Weights of a small transformer language model.
Size: width 256, 4 heads of 64, MLP 704 SwiGLU, 22.7M parameters.
Architecture: rotary positions, attention and MLP in parallel.
Each number is 500 + 25 x the weight over its row's rms, rounded and kept within 0 to 999. Layers, rows and columns count from 0. Numbers have three digits each. The size before them is the row's rms in percent of the matrix's.

# up: layer 3 MLP up, 704x256, rms 0.0518, rows 193-259, columns 128-191
# down: layer 3 MLP down (transposed), 704x256, rms 0.0501, rows 193-259, columns 128-191
# gate: layer 3 MLP gate, 704x256, rms 0.0525, rows 194-259, columns 128-191
up193 034:487498469435443502470526495485508504501499512514494456496456482498523485469517481504573533495512492484511497479507517519481568482491503444571492504483481540515532468522504481495496476498466469
down193 029:487514500453521518448566497530504566513498520537459511491492472510491503485490508507536504467488480512468483491519530545498509482526474503515495548460516576466510520507520521536510483499546507
gate194 100:508513485510545493470531536536562485530514511522480497495478508488476522505505466506502528515518511491486456536485543549520496504494490502509508522474504472510432475524468500500558475496518501
up194 087:539505495491462492494505460478449529455469489483541498492488514546521462463515552486503498459442510465526494498514504441516498469491491493472477467511482517487511538508553501546508519491499523
down194 095:519510476481531505469522512527553501515489507517485482487497515504447505489536477516507512501490530487498477538482526535547477462482488503504484491478492483509449491530492507541564485480526491
gate195 088:486482517552505481506540505528491480477514496484542519492530501535502502520479521526500465480510521509488506478502547479519524543493473543458474513484489491475464496522521516516533554518523487
up195 086:521498517462494480531485511490513530489493524507498493546472489479478496539477511509502532556481494514545503519512482532526493482479554510482520476500477506499503479471493487521525451473451483
down195 086:470488486507522471491491500518506469484515508473511514491513494495493495527470502527488494503538537481499530505518550514485530518474492525486480512512464493447473458506502542522535516524512468
gate196 094:491479548512481514501482506506488488485512493488488509453561487544516557539499488506471455450505439503496507440499478495492487492452468481546505535509488466507491488531482505476514447490485512
up196 088:509463480497497498501481528460495489531493502488518512476566470505485484471500492550484502546483459481493539484521526464519470455503499502439477480448471532505519517507472510488503493520552528
down196 093:507512512491532517489530498532497496473498474530528470558469533493504500517538490455518530476491530506506474519467492514463543488523524499530497506534498468506478513480529515530488533470470480
gate197 093:520542493490478498532515531493508521484486500541528480524434543457517487501503492494482513510489502497498495496524485492541471472490499468519508457479529514493523488486483488550511486482452535
up197 089:513500429517518539451517489487463489463550519492404515526514462496479543478514528500501518500489481519542478549528500507506549471505490514503485502510538461500468486499464498502547509510480528
down197 095:516517448509511530439513512491467469474535508510426497537513472485481534491548532474502513503498495510517477545524497517523548456485485498497501492511546475550462489495472485516528508518463529
gate198 109:512505516492496494496500547452535546505494483511497473468533518520515533464494497493466530504454488478511531540529475459555504485516543482548508532492517478478553498499486515505470514510518502
up198 094:487528512544459502509523490508499491469515518491497536513461490492484475524494492492485417496481512463527480503525511467471491548508488476491494465440491502487489521519488460474505488508514494
down198 102:507517503525460493501492556477540514471546487494480519463487510499499526497422492497486509506431474453545501561565503427550488489507532475521530512448521481478516486527518490459466476490528527
gate199 083:483515496482489479450515489502467503500541506463534534497526533512492485476467521500486511508490498511477517483505533481496511471502445482531494532475501508493483513504506519518483478532500477
up199 098:501501433534505542505494508535517506530514445473477494484474508519522532482497489511481437514530522483538539473522411491506497493485494484476489538500497528507479515520468531496489525471490502
down199 089:491510551475481481517488499480477458462488560543510494503523492468484492510499509486511548490482471525467467546474562527481507515523506492493505453500498469513503488511519483508508495527522508
gate200 078:479492506445560535508480469466481510506497459485481533492526464511535460502509503499479513510493490525502523471469444464501531509478500494466511533556481501511503494512474544478551500499480460
up200 091:505489530517486499456497509494468516507520515526516514518559492521513532502534533512461468489442501490504532506521486512531519498500469495505473508451479483529545501499487504550477487473518459
down200 080:515485481458550483563476481503498473491509481477454524470456503490522467509456480476524489512537464504509502474495481497466503499504478531485532511571508495472467509520488517451544510524470509
gate201 113:506520556526498516486544535515477521510508524465517505560509506516533517500471510489544515477504525499538520470533477505493521482484489491484486511541477456474542508461502536487505501511470484
up201 128:533523521541465520523532494487478506483475476527500483478488515498497481494496515488483467480466452501536462478518477470490477533525547482530521484477498500513515519522537453487545483498493521
down201 119:502526549528495510486546532510479619507502514447512498550509514532516514486475498497521505485489532504534515462530481503498508488489502498490480503540475448486546495470496515478512505518471498
gate202 108:499490478512526460491562487517504499540518442502495483531476472491470495512501500497531489512499506484526500487524551467489527531530504503550506499501442500500521443527478471514539517500504468
up202 109:497508466485570498484473467547467464530508497506443505488505486469496499515524495514529528563489529498491547499470495497499513501469507508505496524458492501469516469490490515492468482520516508
down202 113:499534523490480531510448517482493470462479564499504520474513520506525490473491507500487495483499511530492519525468445517516482466465511490468493493479531489459489549493526521482462482506502533
gate203 098:497502516510532545517473538476503497477487449529489500520477488511490503496510509472527540481485505522535493440498511485544509524507507521520518512523497475504523500572543502524474483473467509
up203 088:525491469467497478514494481503541512496495525472531486527499488489470500498503492513530516456477490466511487548498485450484455486532487488520505490511435493528509487475488510507541476525486481
down203 092:497495482485519465521487483495515511503498502470519503525517501488452502518500499513516519455480474469510510563497481458491474469529495471514479503518417488521502448492508511503542474522500478
gate204 086:531551489530465535534487502501448511471504505508514496477544507531530482508482518478500473488485512497542453522496508460558488518535511457435523505441493473500520497491546487526522493507448505
up204 098:555490459490528511552499506516491500479488464496512504506499488501491465468500526482495420487544508540498493558499527423496462490502522507462506502516484526487501448480501501503531500463487477
down204 103:546503463485523511561495504504485509485491458502511501521501491494499457503492503475498443485542497543493496561504526417493472490506523508479504502518465530467495449486516502503528507457481495
gate205 116:506482504515531505450465489530518483568549452463495512483474498516519532504505512474508484528521500500478511485457507489473537445515469553512513558501436506519514497484469523462460530497496490
up205 111:490488504538521535485507510496496486487516518499502495538427509555508523492478504523533452499527521478516487455479462534477511500524511519555488488478507443520500500515510451477436454501434516
down205 112:503516490468492478527482497501512514520489495525476515469570499422491471496524494475470542504478486529496484553525531454513507508488483467449515507519499555481499501484515526525546554500554484
gate206 102:492475524496521459440488470495476463547538523467503521494516465490509512525472484487499476478519479515497506510472491474475495514498510536522489514484489512499545517446499521491464522525541546
up206 101:520505462493531461552506478453511499513501457497502514480508488498518505472488521459499522487486465499492504487496464521519483496496522513553475529521542505493523517501480512531521480495497545
down206 106:473514525489475546445488508531510489487508540517523497527490514520488505520539474545501476514520558504505488501508542488481508497484481472464495481492460500496479493498518500484484514515504448
gate207 100:533507519547455507505522518498491466497513489506492496536481537540502552494510507519499533521510527457538463507543491472498480508483448526493493512473481486512523473496440473484520493497522560
up207 113:513521514485533540525497516454532556491457519527517484476528529518536454510494503512491447511493533503515495496530470506515486467530519498486537470475466487483506501504475487544544485489453514
down207 111:532513516530458512498526518497485469496527483505502519514481527527515549490517504503504523510511516460541451508540484478482484517481454510478483491468476493554530471491452504467515501500512560
gate208 109:489503539532514516481498502495462500517511515506527493516481473508501442506474516533474500515539487499481489517501492518486546513526463544513479513497464527497511517492485485490547535513502508
up208 113:463458458483518485434482467529489481538520466472468505521495462493466494488503475508534486527549464533461520528484499494487519501504478533477491537532489496511481498526481512495525494512517469
down208 117:513515475461483473499498507491548505476484472505480511485518511513510539487519459465511491501485537505516528515494511477524446490492550482485523479512522495530498485507505513520481455494504484
gate209 102:492506546494471446471497504512551481526503529496533520501531477436483531515497466476489511482495499469500496494499519475499507513535561548502515515493508503520510536475488512533498527494486510
up209 099:496503511509487464479491509520527484472461475528531525509518483437537485489500479545493525516512505531483485489455530521507519512518528487506505518489494533500485526445493512508497495534460476
down209 102:510481481504505539525490490492467552470486470529482495526489525527513489472462523562475497524488522530466505501490474535511501504479448452516468502500487505487491490489497507476494485528502496
gate210 087:488500529553516509515543500524476530473428481533516466519499483546517528455498532489509469479479495482530462506500460477505480528504488531525472513468488492477537508502505462528522461511531527
up210 109:505496485563493527566488522537457493506486542479518492496529495477457526496456500495472511499513497498504518515511516480427516493535515497523537520459528444480489557493491504538562501495488458
down210 118:516503493560495525557491523522450497515483549462523505503530494485485524503447488494473522508509503512481508514517515485411517488527507488526524509459527456499480558495503521526550495489476456
gate211 113:545475540511451501507552525489420499483497504491501491486512531517516454485498518462480486473470510484543456480513500479504516523514491457484521508517495475518492498531489507489493449491465542
up211 081:484509483460514452533524514528505521514504537503503489513489523493489553511492490517493486529516497517479566477502499504458495481528508526603499504493549497494498507520476492453481493488523504
down211 081:488505488474491455555543517534481492504519535499496487514515533505482553520487501508499492516493497525467530472527507503459492489517496509574498505484549483526500524516484510460480503482505512
gate212 107:521531498516500501518505464555496499466459523515501494498490513520531481502488499494456486429543511515515507525539517508510521476510498511498493515495501553500503502492487487547510477469471499
up212 088:500538540474508512522497557466546530494514487536529518487501527450505505485497520497510523518497511501514480454514493487536456500477520510531504496471492488491520485524560534496519504510496548
down212 096:485559512495508497528501484524506473461469502539512515493482549464514489501497503454460488456528504493503473476555518504525507489472514518502499491472507528561515496507538518539508494484494521
gate213 081:481494521452488488490512518503547479537553508493506484494465472490457483489505500494507474485513472523482496487490563494474545503498479508567511480522449502529523525499510511514524479522499492
up213 080:513514474491445457476508482552512504541526511490491495502493477519486466521477511504508466482512515497474499523521539488496525493509518513506444508522479525513464496498520532459515491509504465
down213 068:489527482537522549538456497468467420486428490472505527501506515541520522519534526523493513501488520499512518515472458503501483479517510507462490503475536497466503492519480482478464564466491516
gate214 107:525541546543516536531522508508418513510508520476519473484521537522528490499470527501471449454482506492514492492502521467522514501542518500506527506482484472474485516488514497471511536507485509
up214 105:516494476531470522541507488507508507518523501476442508471536475528491539516496510492500414500522506471497487463547477500527510523503516510473475524449513457488465475507477500479483530519467528
down214 114:492488456515476519540484491485535468509530481470450501484523482540510547494509527490503453523500517462488495487553473471532491518503516516483477522436522474528465484508473504493482518534467510
gate215 090:470537533541487516506499515525480519489480492481507489512487490532529493485506488496436509478463509495484464526503514489469508518505499483519532452512493514511465514538486514483476534498475528
up215 088:535496497499511508518465476522502485498491506520500493477519496503470470479498506515493493493531522469455472516501444519490472453474502525489490537454512484501503531509528490481498480452532477
down215 091:529479479512520515537471486520512442508506524527502500475514503519477477478570536497551482498537522472475486503510432523505485447454519531506470544460494475478523526493545482510505486453514459
gate216 091:490511522527423529499485525499470469474525550549546502474535494508492505478500515499456461502496520534507488457505545510492521473491485463475498480458460488529522483502514464519481494488499488
up216 096:548504497491517496483490524478517543516477492536574496489501482494524469507502476474496468495485543510499537505513492506527462500521513545489501496522475544481540467473479476522544461471524510
down216 094:491487505492485530483483507498482418473524527519555515476513480528486497489521533516486468513490553550519489448513547528488520456477499495502482494481457505480536472505513483511482479489523480
gate217 107:488514517496477501501528496511510514478478494488526512503499451459480565544485458518512482498548482505506541444509472506480489497506521480535513512493494475507502447488488483488488499502470489
up217 111:492505478518515511515512511483502514476471505540489468517487516522492453450497538452487510519471518483504441527541501518503498518518487509531529509488486474502466549551508496523529495454497535
down217 116:497526505486482475502545506524506519481469504496514506517506466478493546514471446494506487499524473501488525436508492508485486483508527476536514496490494475498505466504503475482485508502461490
gate218 100:510463522488466525484487461505521481538566487484488525467514528513508529475485493501523513539528508544470487490513532472458514495470466424480479538513497513519473474492470509486470539518520488
up218 103:506498460521561485473423494462515527499480512490544528502482499485507514492509480529477521524527481484520540476480489511483523473451502533484502478509492564487543487494489524510491505472465479
down218 099:492510525472479500518562519535477467488539486500459472489525488534502479476454512453527484473474532523482475509516509485508471534539494476520518529518514446532450505494516480477502481529536505
gate219 105:518511536547531495516459514490471515493473531528515464539529522520518499520493528510494463473469499478499495508520502497529497499548507455498496474467496496499528510504543509505475523470490497
up219 095:523496522495545529502504525438466517500536498483497489526508463536529467486482511500521506488490477530515486483501483517500492514532475512495475501544483486526434505489456483448552466506493530
down219 099:512509539493536507514506531433463548508543495491498481541520462548522470505496513508515513483493460539514483488500492517511502509535482513491490517532482474541438506496476481448556462497490529
gate220 097:526549515550527533521538493486475526519498541506495502492533511535539494483510523510480479517502481502533473529500515464510512521554527479463488512430479493498527496494523520533514485482479502
up220 089:485497500467529532514517472520499505505496536465497497488527506542552517505522469511476472496477500485511528445516476462523502488494524473469500547512506522518501507470484522466549510469489479
down220 100:474500506468511507499506495500503491507498525441497496474516478527544518522482452506483494483494500506511538452508468473516500503498539482470530544508504517532474497464485513471543506459512474
gate221 109:517472489477476470491528554527533494513526490546495518515493520549509506480482510509506473480513517485475520477483484509555510506467492530491512531511493527504489525483545504550521518485523520
up221 113:510561528550517521529509497477490525482465504501481462495497524498505502485504515474465484478476478485513459480513507464469509528523481508513480479518500492487520515513507498524506510511440497
down221 112:500474485482494468497524536510538497515522484557497515516474502560483487484445515487497463494501516459483522472478492515541509525473506525497515527527497532512494521483536515559524509475519519
gate222 115:476491499496523518489514458549526491506517474533502538510487517490491558499465491548474484530508529533519517475526506489453524500500554484486462498477483511544506478471499490471516536539548485
up222 110:535525469479501533480506476530487494487502451527477509507535521528491477451480482519455514545488492489497547488537482474494497484505531492455508468463487515534512485506527464488506511542576490
down222 104:470474533512503468520490517488512498509499564467525479484474476447505522535570523496542483467504496507487450511471502515495516516509483495524500525533503495442498516496495528517480498458428509
gate223 098:510481552465463491493533505553533494517495461522545520492499506482511500505514498460484506492483485508541529483504528512510484504497520461432506543507521438508505500519512495451446513456486513
up223 089:480477485470520493472524461515492484502527477478526516484512480497530500493526506477508539514487480492515552486438520495492481503509499456480470544472515479514481493504493526476438556518529488
down223 089:509507468514548527501470513454465507460513531461462469524490479513505499490458495541519492529516520486461494483482497468492535541485441530557488451480503536477518467498499498548504503540510527
gate224 101:524514531518502508551536551495484513494478519546510480516544484539532513519498505486500488513486509517500488461513497456495530481471497494520498487497496449490548519527531468529508504511535503
up224 103:528492475501495520502533499469459509489527456506448493533466512511502538499490455487505495508464473491508509534508473535536491531535495467471499499512539478493492482524471519487488530515478498
down224 109:537499473494485527502515506456475555477540440504469490530462495509493531491491450497497490510473476493499498553500460519534482549539500467474509510512524472497479489526461496495506534508471510
gate225 105:461523441524512509539482493457498501496500509528526486500524473509482507518492526518507479505481503508511493492457467532498537481484490519498479536525460568474519484508537502470454532492493500
up225 108:513509501504519493492560504495455527492498452512516449509527478507501486452491531520498551457507470497518475514524490501555501514459499478508527461460522509521515473492519477499527468530493512
down225 108:478546441513510489535487504462497523505497513516517470489508469494482499515485507511518485499499493483493496492466468549509532458484471491496485522499478554503510486508532481469464531488472520
gate226 096:513512514551489518538527519514472509472513544502493485532529507471471483506490491491531518444532506467530534521474480498529498466519535473456484537500484522519469470462506481496491487496462514
up226 106:499512526467476496455486492489505512514512454501526502493512519444499519516492523506530484509480506535463506520520506518535483499507510477456486539482566506490450496525485550511486510513453473
down226 096:489505503455493506446472491479493627515490503512512495484516495473482517521500518501508504532478513540487468488509501514517476523525474507500502514465531503455483502526524506529500538499477487
gate227 098:537506515499520523497522505529483525452483525521500495490490526478464466500489509505515508550508510509500482493499533493507509541516532510528567458492495555519538490463546485497528547509446529
up227 096:517534465476467514536503497459500501513499499472479489533461503533539506524508533464510452502520490482508508474474502513484487512511508440453483497473477485497484481516514504549487533495466497
down227 101:496526471466498533547525501469502546515483508481483478532453519556550516529489526473504458507515500490502510475464514528503494513533489450474483515457483488469515507513515487564489538482450520
gate228 111:503536565542472533512512519486500511449504517443519502461509531544520499530498527456471462487540508486517469436537511488514510517512491531496522480495472488486491529544507518523534483493481525
up228 133:506508517548490510503501504510535505471506456453473536464492500592523540502485538491473514445539481514473503488468520504547512492522495508503490502493466525488513485487480482453511500508569484
down228 131:519512502546513500495475497508519409474526437437488525459476509613543530522494530510496527468535484532475512484447506501557500505521496503526504507491479553526531459495490478448511512537537493
gate229 108:520537486551502520471520497488471477478492531529522499507540444531526508512510500517505506518505500540511519513534505499530526534528542553508520542515493530478500540479479490506501502518536519
up229 114:470488530505499468481488501556496488498527483484506500471475485522514542506487488527544509542481496511473530533487541520452537498491522534510503503504515529484500492472475507457484522520523473
down229 114:477457521450492478529474515514521534524515458453487515455458534498500499477470510505500503482495497482469486513477482486443484477488462478496468448473513481521504466511501511465505501483463473
gate230 119:503482478525501473475574507533465514512483471542462529522551472497481499489448479490531501494475468504488487531459548531525535452493515520483514537515499538484499497431509454533505519455482501
up230 107:475516531473482533507492522475485484477499553483544487508460511494481523489536546471489525523511511503503534488511493483503487554495509461495512484476513483495517525535478533479463478504493515
down230 079:510471487504488482470545500530493636525497507529464509494551492517483483463404504495529489493509484499479472530487530527514520459504496523482518515505504531470484493443506460521501488483494504
gate231 112:506535510503500477484512538491491489517472487496575485511489480533568539516459509518500517534485495459485534474519505574491455500540473477453522516471538503474452489550501520495503484478462504
up231 117:449495513461465455504474494514539487522508460512519519512455487503498527508522508495527539513525492471477551495499543546470486466496475490467504526525502478479514484519488530506487465531499465
down231 113:495460488509505521513470471489503546482540534528440515490494502493440471493499494487478490477520513519513489537477502418508542506482519535544500489544460496477548488459469476470510506518542500
gate232 089:532483514509486523543519545472488534471458459529494493521488490488505495511497482455449507487490482494529500503480463479529506565501533474544499472492469500495535509541548482514499490476464509
up232 093:512532512474509465474506476524478475488522523508540476502532478510505510507515467485493489478484497480500503544486483474512481483508512512468513530463491465505490485546468492471492554517473468
down232 100:504529496485506486468500492530477473495530510513535476504525484520499506515536467479495490490481497471496506546502496468498470488503505512470518532477498462519477473524473495486485547523488473
gate233 116:512490480511554542560503518461503529520475475519505468495500468495496525504479502507491509513489521528520466466506453507538492505500529491544495517486519506501539511533556497524514492467477516
up233 115:539455426500512506499485503487490496472484529495499481484558518492536508453512492455498489467490484493500498530495504501497506468496469500463512473507541492473540503496547500488525516518489498
down233 128:519468450503489499497463485509478533487483501472501492485551510496539507446505490462469507491459505493513536555497469500500507491510473500471513505486549487536517491510544511473519520500491510
gate234 128:519491503526540520543480484487505492516486546483516510485542457529529498480508503478493498529514494531492494557516481514500507496499497438489480524521503489481483528506469496509494558456465542
up234 145:480522483471452499469541534519512527462505505540494488548482542503489481524469523495498482467447514472524493445512524482530493488482512556494514499441489462516515479506515460530497461508542472
down234 126:524501495501523514527493474484492505522488527478497507480542469507535480486474530476481499529506461555477480547496500530507505489492495432499461538500500472486481524496466511516475567469486536
gate235 099:488515537509465484529509487521511490507492451494526481504486495563485464480549504498471480526459486559451541526488476476512499519517503474522514498445460472491504536469508490546527514525494470
up235 093:504499507508526537515548509510493519504485507507518464501478473505538484501467495504511492482521505455554484532521470473510534509522544481470467477510535503471494512523477445517502500479508516
down235 100:484518528497473516509511471540524511513509425501533483514506473558497469502525485501472482528466467570464537518475470473511514509512513476481515516450489476467503538488527469539504525509494466
gate236 085:491504523563512509487517522529477484515480545475468537506549505490456482512502527502453441477519487481490485519486476465504497481547502508430529496517511513491495498488524504526534523496499495
up236 083:457551466522471524530487497495528494492480503497473495471466473518495516497520537499463474545466500520491539525473491515478468513509508486503500477514467530488510502525479511512466478506525513
down236 079:498467544453533507520511506477524541483507512530520477527518489484501504512487436516535508468509492463485472507533525501506507482475525527527513508470529479571486488495495492465492540486523483
gate237 109:507490555454536471511478511457483477479496569539518496507470499519509460461503534477466511531492511491462511508496495504488498484471514492496484454502505479466538521551487471528483468479471514
up237 127:539528493533485493523513495485494539480507495508510499520483488523516501525461477478507482452480506473536495527508510472522476538539540515499526500486482508521505502480477490506536502472496504
down237 116:487482549455521461508481490461473464490516576514513497510449497503501464484551538481496510518498520512474503523488516505481503466467505500511456464502506501488547540553480495518465489468453515
gate238 109:532507475512491506551555520509437506506513502493496514529563494458503502507504484485525515539508521513517476522481449468537510541514518471447473512494465495492501540495492547499493532535430512
up238 098:471550495465506475460476471466535512478497502503506469480517509534469506529473499483486438477461474486500500515514464475490467486493495528513545512515502460488521486496528429538534475471503508
down238 107:524498473523495490517529516491455512504513501507488489533571506459477487519462483455509491497486515502498459508486439482518493481505533512442530514500451467483491541481511518527502514514435515
gate239 112:523510515492490546501522553491543507479495525509517520525467556510487495486498520457494492504512504476501516499480526510484503518497494540492514456511490461485537499485499478535548473487461516
up239 106:512512504496509504451516501494502503505494521492524525524475517481526483502493479471467551527555496499496478498515488525548497520497498513489495500512513460504471481501537529488410436491427540
down239 114:495493495487509498453512498492512525517492517502539532518500501498515493507479488474470551540542517494500475502517487533554483520503503522494489500517510484503491487496510548490434429502456547
gate240 110:505551518520543483519499500539505513504494519502497486517475466490521478508536498481501495492485505443437480484456505502512468457525464484512459527506504470491518498524460497457527475465518489
up240 118:525494528488474495529520520443511508475477497520471496511489517499495496513468489502479536498477502511532492501533504434510494508507516516494551444478495507500538492487506479505527506456474518
down240 113:513556518518535501532498493530502486504481495510495487515468468486516469505546504467498524476508495443442459489460513486518476446519468483506477501489505467529522491519478514459523468465520477
gate241 107:533495537471488461497524555478479512530502541485494458485510484508457521509519493506478463441520492526505502464531501468534508499474507535499542490511507477486472517487503428502482511457507562
up241 138:488478523482470480460492521517507487535500499485475491473471489513490525480543489531503494459542468543500530479507528505473475490469486496449507515545545489498490489520495462492465503513511516
down241 127:469516476530512564500476446530524474471502454508518528503489517505553484500484499496524522545498513460512499537475493534455494511526491465504458513498488511521520477508489545485499478541496438
gate242 112:465498500508491490485466481528536471516531486497478521473450485489478561502500521519494531501538490519472526505472520527456500498479478499485462548528501514499467452462451500484479497493494488
up242 107:504490525557517477515502494466474494453499537477489528500510503436505485500508534497517472486536503504478497508481463513517560537499536516460513482504512491489571502479475470494469485534456506
down242 107:504516483449487526464496502517527510546503465528518470501488489578487510511482456505494540510480507505533506488506539493477456466498465500534487531508488508513428490507514515506516499456550505
gate243 109:494513495538523522503492451455481520510467501500530516501498464526491464457513500513468477547454478487525470487509537452494493500535541483525517448465495495499500547460472491479516429503513505
up243 120:521480522539475473548506515469503498466511491532486460523499516491503495503496519497516483456524518471511503503540464473538481526495519515467487509496502496517531455535526473505539513504441504
down243 115:488509503537498496508490452457485537525463487500510482509498467503481473452517484496485478529462467461528467475527539444492490497524546503509506456459497472496483537478503485465527441497498482
gate244 101:466472525473512475508512500542526497513516459535448522508434479494501515503526478492504495504481502506489486465473503487465517490509499530516498459512468498495520512535475493477512492524527552
up244 102:508506480456503501531523513495512481469506505516516490528472484495498502518492471471500531515522501484506522523526505490532522517488458503510542515529429493495512478516518505528465509513473477
down244 099:483486516541485481500502505510517538546497494470479493494470498505506487489518514529513463490472495487482483462499507468450488493532537502504451479505553538526526553509482500463519555522509531
gate245 104:531505536512487494571523526482479484554480544559514475526496514512514456479492530511517501448509501523521528467494501499503498488501504524459493514497473487487500482534503508540502561516523467
up245 097:506501467489541490509502510499482526476455473491508501505520525526485492516518490489501542541479513492493484499472461514526505511506489487542498472519524500479527486484508498507534455476552524
down245 100:529519533510476505554528527458475463545477534559507501513508521511513454495433526491522496474517488510494518463487498505482503512478459493457499491477462500489497471518504494538497537516558462
gate246 106:481459531516490508500464473536528479534511505530510475465512497474542522500497500516483495488492521493468471515495513523480549524526488467512473524466543510515511505483457521488477531487536508
up246 101:521498523515492532441494481461484503461500459527547525500461491519481516496509518500488542510498472475530482519490524463497498493469482500472489475488506500529485464445527516510464442507513480
down246 101:491486491495508462536513501536500492527498515472449469519524500484512477502447479497512470498499520526461520468513495556509481508541497521540536510516495512500512550536479499493514551484475516
gate247 108:498489475530471477511533491531469493476483535492505475509494518539510485494461548505506525506462499467484481518497522501528530524507457487487520487480496442487459522509518486486560453490485511
up247 123:466482476474446474490519443530493461536501504478506509479493514486488510484499507503533536501472454540463493517493538489506525483503457508490503526497465469490470488492478520466492494533520497
down247 118:510518519479504507490475511481534457513525461496512520504497497463498533501536446505501500485528499548528511478502478481463469502512531508527475515515485562471546492504475521498447544497512501
gate248 090:493503509490505493496513514532506506483487461497542495510533493553495487498499517509500542475576517520541471483459466493507535502507485458493549483504451580500543521492523471466503542486497480
up248 081:492511538525503483486501462528435487528503501492515487519572473532498482450483483495486486519482485528491515494503456486523498487508502508483514518507515538494477525469487482447535472528549451
down248 082:481532495529506496498500487504474512539532524515491496514511505460493496482485496489514463524445508506477518533534491540492473481496537500503467533492496436506486508525493508501482450545509482
gate249 094:527504521509535481488473496525476481504556517511446509509529508546536515479480483523456507489512480537472479473485487530519452462532477480449494515499534476507464493530518503499450520521521430
up249 096:504502533505491515506507482503498504494486469475500502470547506494488480524475517508562479496465527467496492492506491492486500497525518464447486517571495502480482502476513486545525485500517543
down249 096:494496462493517489497497515524499501512496534517502472512475473527479505493560507505441518509534459519495504491499512505531489511475497563509531506427506481499487489535497512471469491522491450
gate250 097:524483485536512462496510521486498528551493521529475511466503525503512476484475482494502527559486533493515481504517507510517479467520512509495487531473483523487499496501488478508480517460533553
up250 090:513479484528511496519528476522449503557497530487456488468494502468502555461502478496523521533478524519484504527499508519470507464529488497508510529473473516520512492488522502491501525457490520
down250 097:498497494487516522516490495531471425477511490464511445530473480473505542500603505503514497490492496538487523527470501514464505506494469476497507481508505501532510498493521512489513476529474457
gate251 041:555478537552560501510504577491535483517510508524434497533502523455483528525513539512509492498529503513512438478480530497495547481474491491479497494436466487485466514535535487514498499507485505
up251 039:510488509502496464540495504515498491512511487504500494533481526489539507538443466475456476514529491471522497514456472494505463549522572496499537480541497478539479506519517496492511549479477472
down251 028:512475488496480496543484493505514460485527500518542451528512517485522508496468462489487523515517491483505495507488505474525491577494531517511492483507480488530480487491481480503501563477465504
gate252 086:403511492542485543512451517543509527479534504492519501512508526504493524486462494543502502539487530499491510495499439490495534520494505456470471455503472496503534499513540489500483519508473510
up252 081:518503531499475488496475462472513504533482488453455500519463474535518508497535472484501504512511488497511488485494495554446531561498448482494473532506540482500492467503524515509493531527513495
down252 068:585490511478512475490542493488481407506473503512512495483478510477507483505528520465489504453514500492528492507497547485523486457479484517533515502488519508537450505471467512502517512509514505
gate253 105:517495509508482496479502551506458499503496462523495508582462521531535498490502507462475471510474504529496555514504478503525499495453489484502491507549521488516533519502521515552447486511486496
up253 123:497491500507517513506511502488484545486456505503503506482509511515527504502475510502533544496492490512520497513498493461495520509520510524547510495506466494500500491501508463512520537453499507
down253 115:501502494507503487475500550511473508511491460525503508572477544525538513496507492458491470494512495530505575535508494492516492478458493509494500515543514474485508526505525512562434482518492508
gate254 100:465474519488498492464530504524476485521501502477509499508516568498471542491518517507465499445521512508480530508508447472507485498521491503503484508494497485490493508518525515482496488487480513
up254 109:448486489461486473495503487525473451511543471476459497510485536481429520495535503502497530482508482515450505473471477502484506494500534518493496549540533456513441503504552502508467507477519521
down254 109:526528480508508507552472499458522474460499485530490489488485448508528445509474460502514499535465492498521494498489546522485521506489498516501520486513512508514515500490477480495502517533520501
gate255 106:498475469498458506485461477517451492516523482481453501528469525528440508476486599514507482494486509523507494460542491442472478531481501471518524478511499505496465495485509482451494490498502470
up255 115:491474487502477477449437435521517495491531460462488510507500491503487518483510513521521500513472465525517497472503499526453503517475485483507503529554519519494487448487515544469475492523537462
down255 114:510528555499529478519545503492555504477466533525516510467522486461559472514509413484495522497507477470508496526452498553520507465513512518479486514476508486493530498511478512539513478514512537
gate256 101:504519510544469533530495501504452527462484541498528475495539470526496483509493517506487483516496502449523506506500530494492518493512501495485491511481440511471510519505522487498502495467474539
up256 106:545472510457492502486496505521506477502496509506467520479518551560502539481477472501476504484497492499481489495478496480507476468492480502496535494502510488479510501521482495470504545512500483
down256 124:535476500454514510483506503514506443511503498516488529485508557562500539491486465510484497494489493503475503494481500481501474479496481497495522507503512479513505487513480487462493551509507467
gate257 121:477501460509520535487495486540502497513520485463480551432512490523501525476505469555493519480510527522485519500480496476488470530479496505487491528499510550509480454496461557468497498498525502
up257 113:491524485460522468528467506512496502508467520518496497482537476512522506531515500545492514506508519479499516470469485474523444496484495500514471514498496482490482479556490529488537484457526500
down257 117:511475517535490533470540496495515491483528467483500504515459524504493491484442494445506494500486475518509499532542520531484548499518501494495517485504504522487517516468513462517477530557484507
gate258 104:513528517536500516517500492507458524478471512505498483535488553525460457525479508503478489496474514495545470524528462459543498508525516488448501492495501485479515529521506459494516457469510524
up258 077:524476516450526472496550520500493516527513527454497513492552502522479516536501494505489536445504521512499485502501465530481532470532481451526461516505539481509539466507485509456504503506555481
down258 076:534487505452518467517535525503487500537526512451485516494548502521467525525513496499496518459502540505511484489495472514493519485527475464532459524528541482520537464502481509462511507515548481
gate259 146:482482490466487480456459474507528483556530484484514492515497505501464500470492514491501504479507507502484530529507520481498494491468510527490516537507512459524474499476449517504485539531506468
up259 114:506486489491474487473495523463515488521505534563532478506546532493479497485471495522437482494472498499516509519521549486487504477484526522534519540515488489504462534483474514497478532488493483
down259 114:480525500510544508532499476544472520502496457437470533497453479519531497518565491464556504510511486501474481486467453516516507531511486488463491480491525508474530474505525494489524483501500527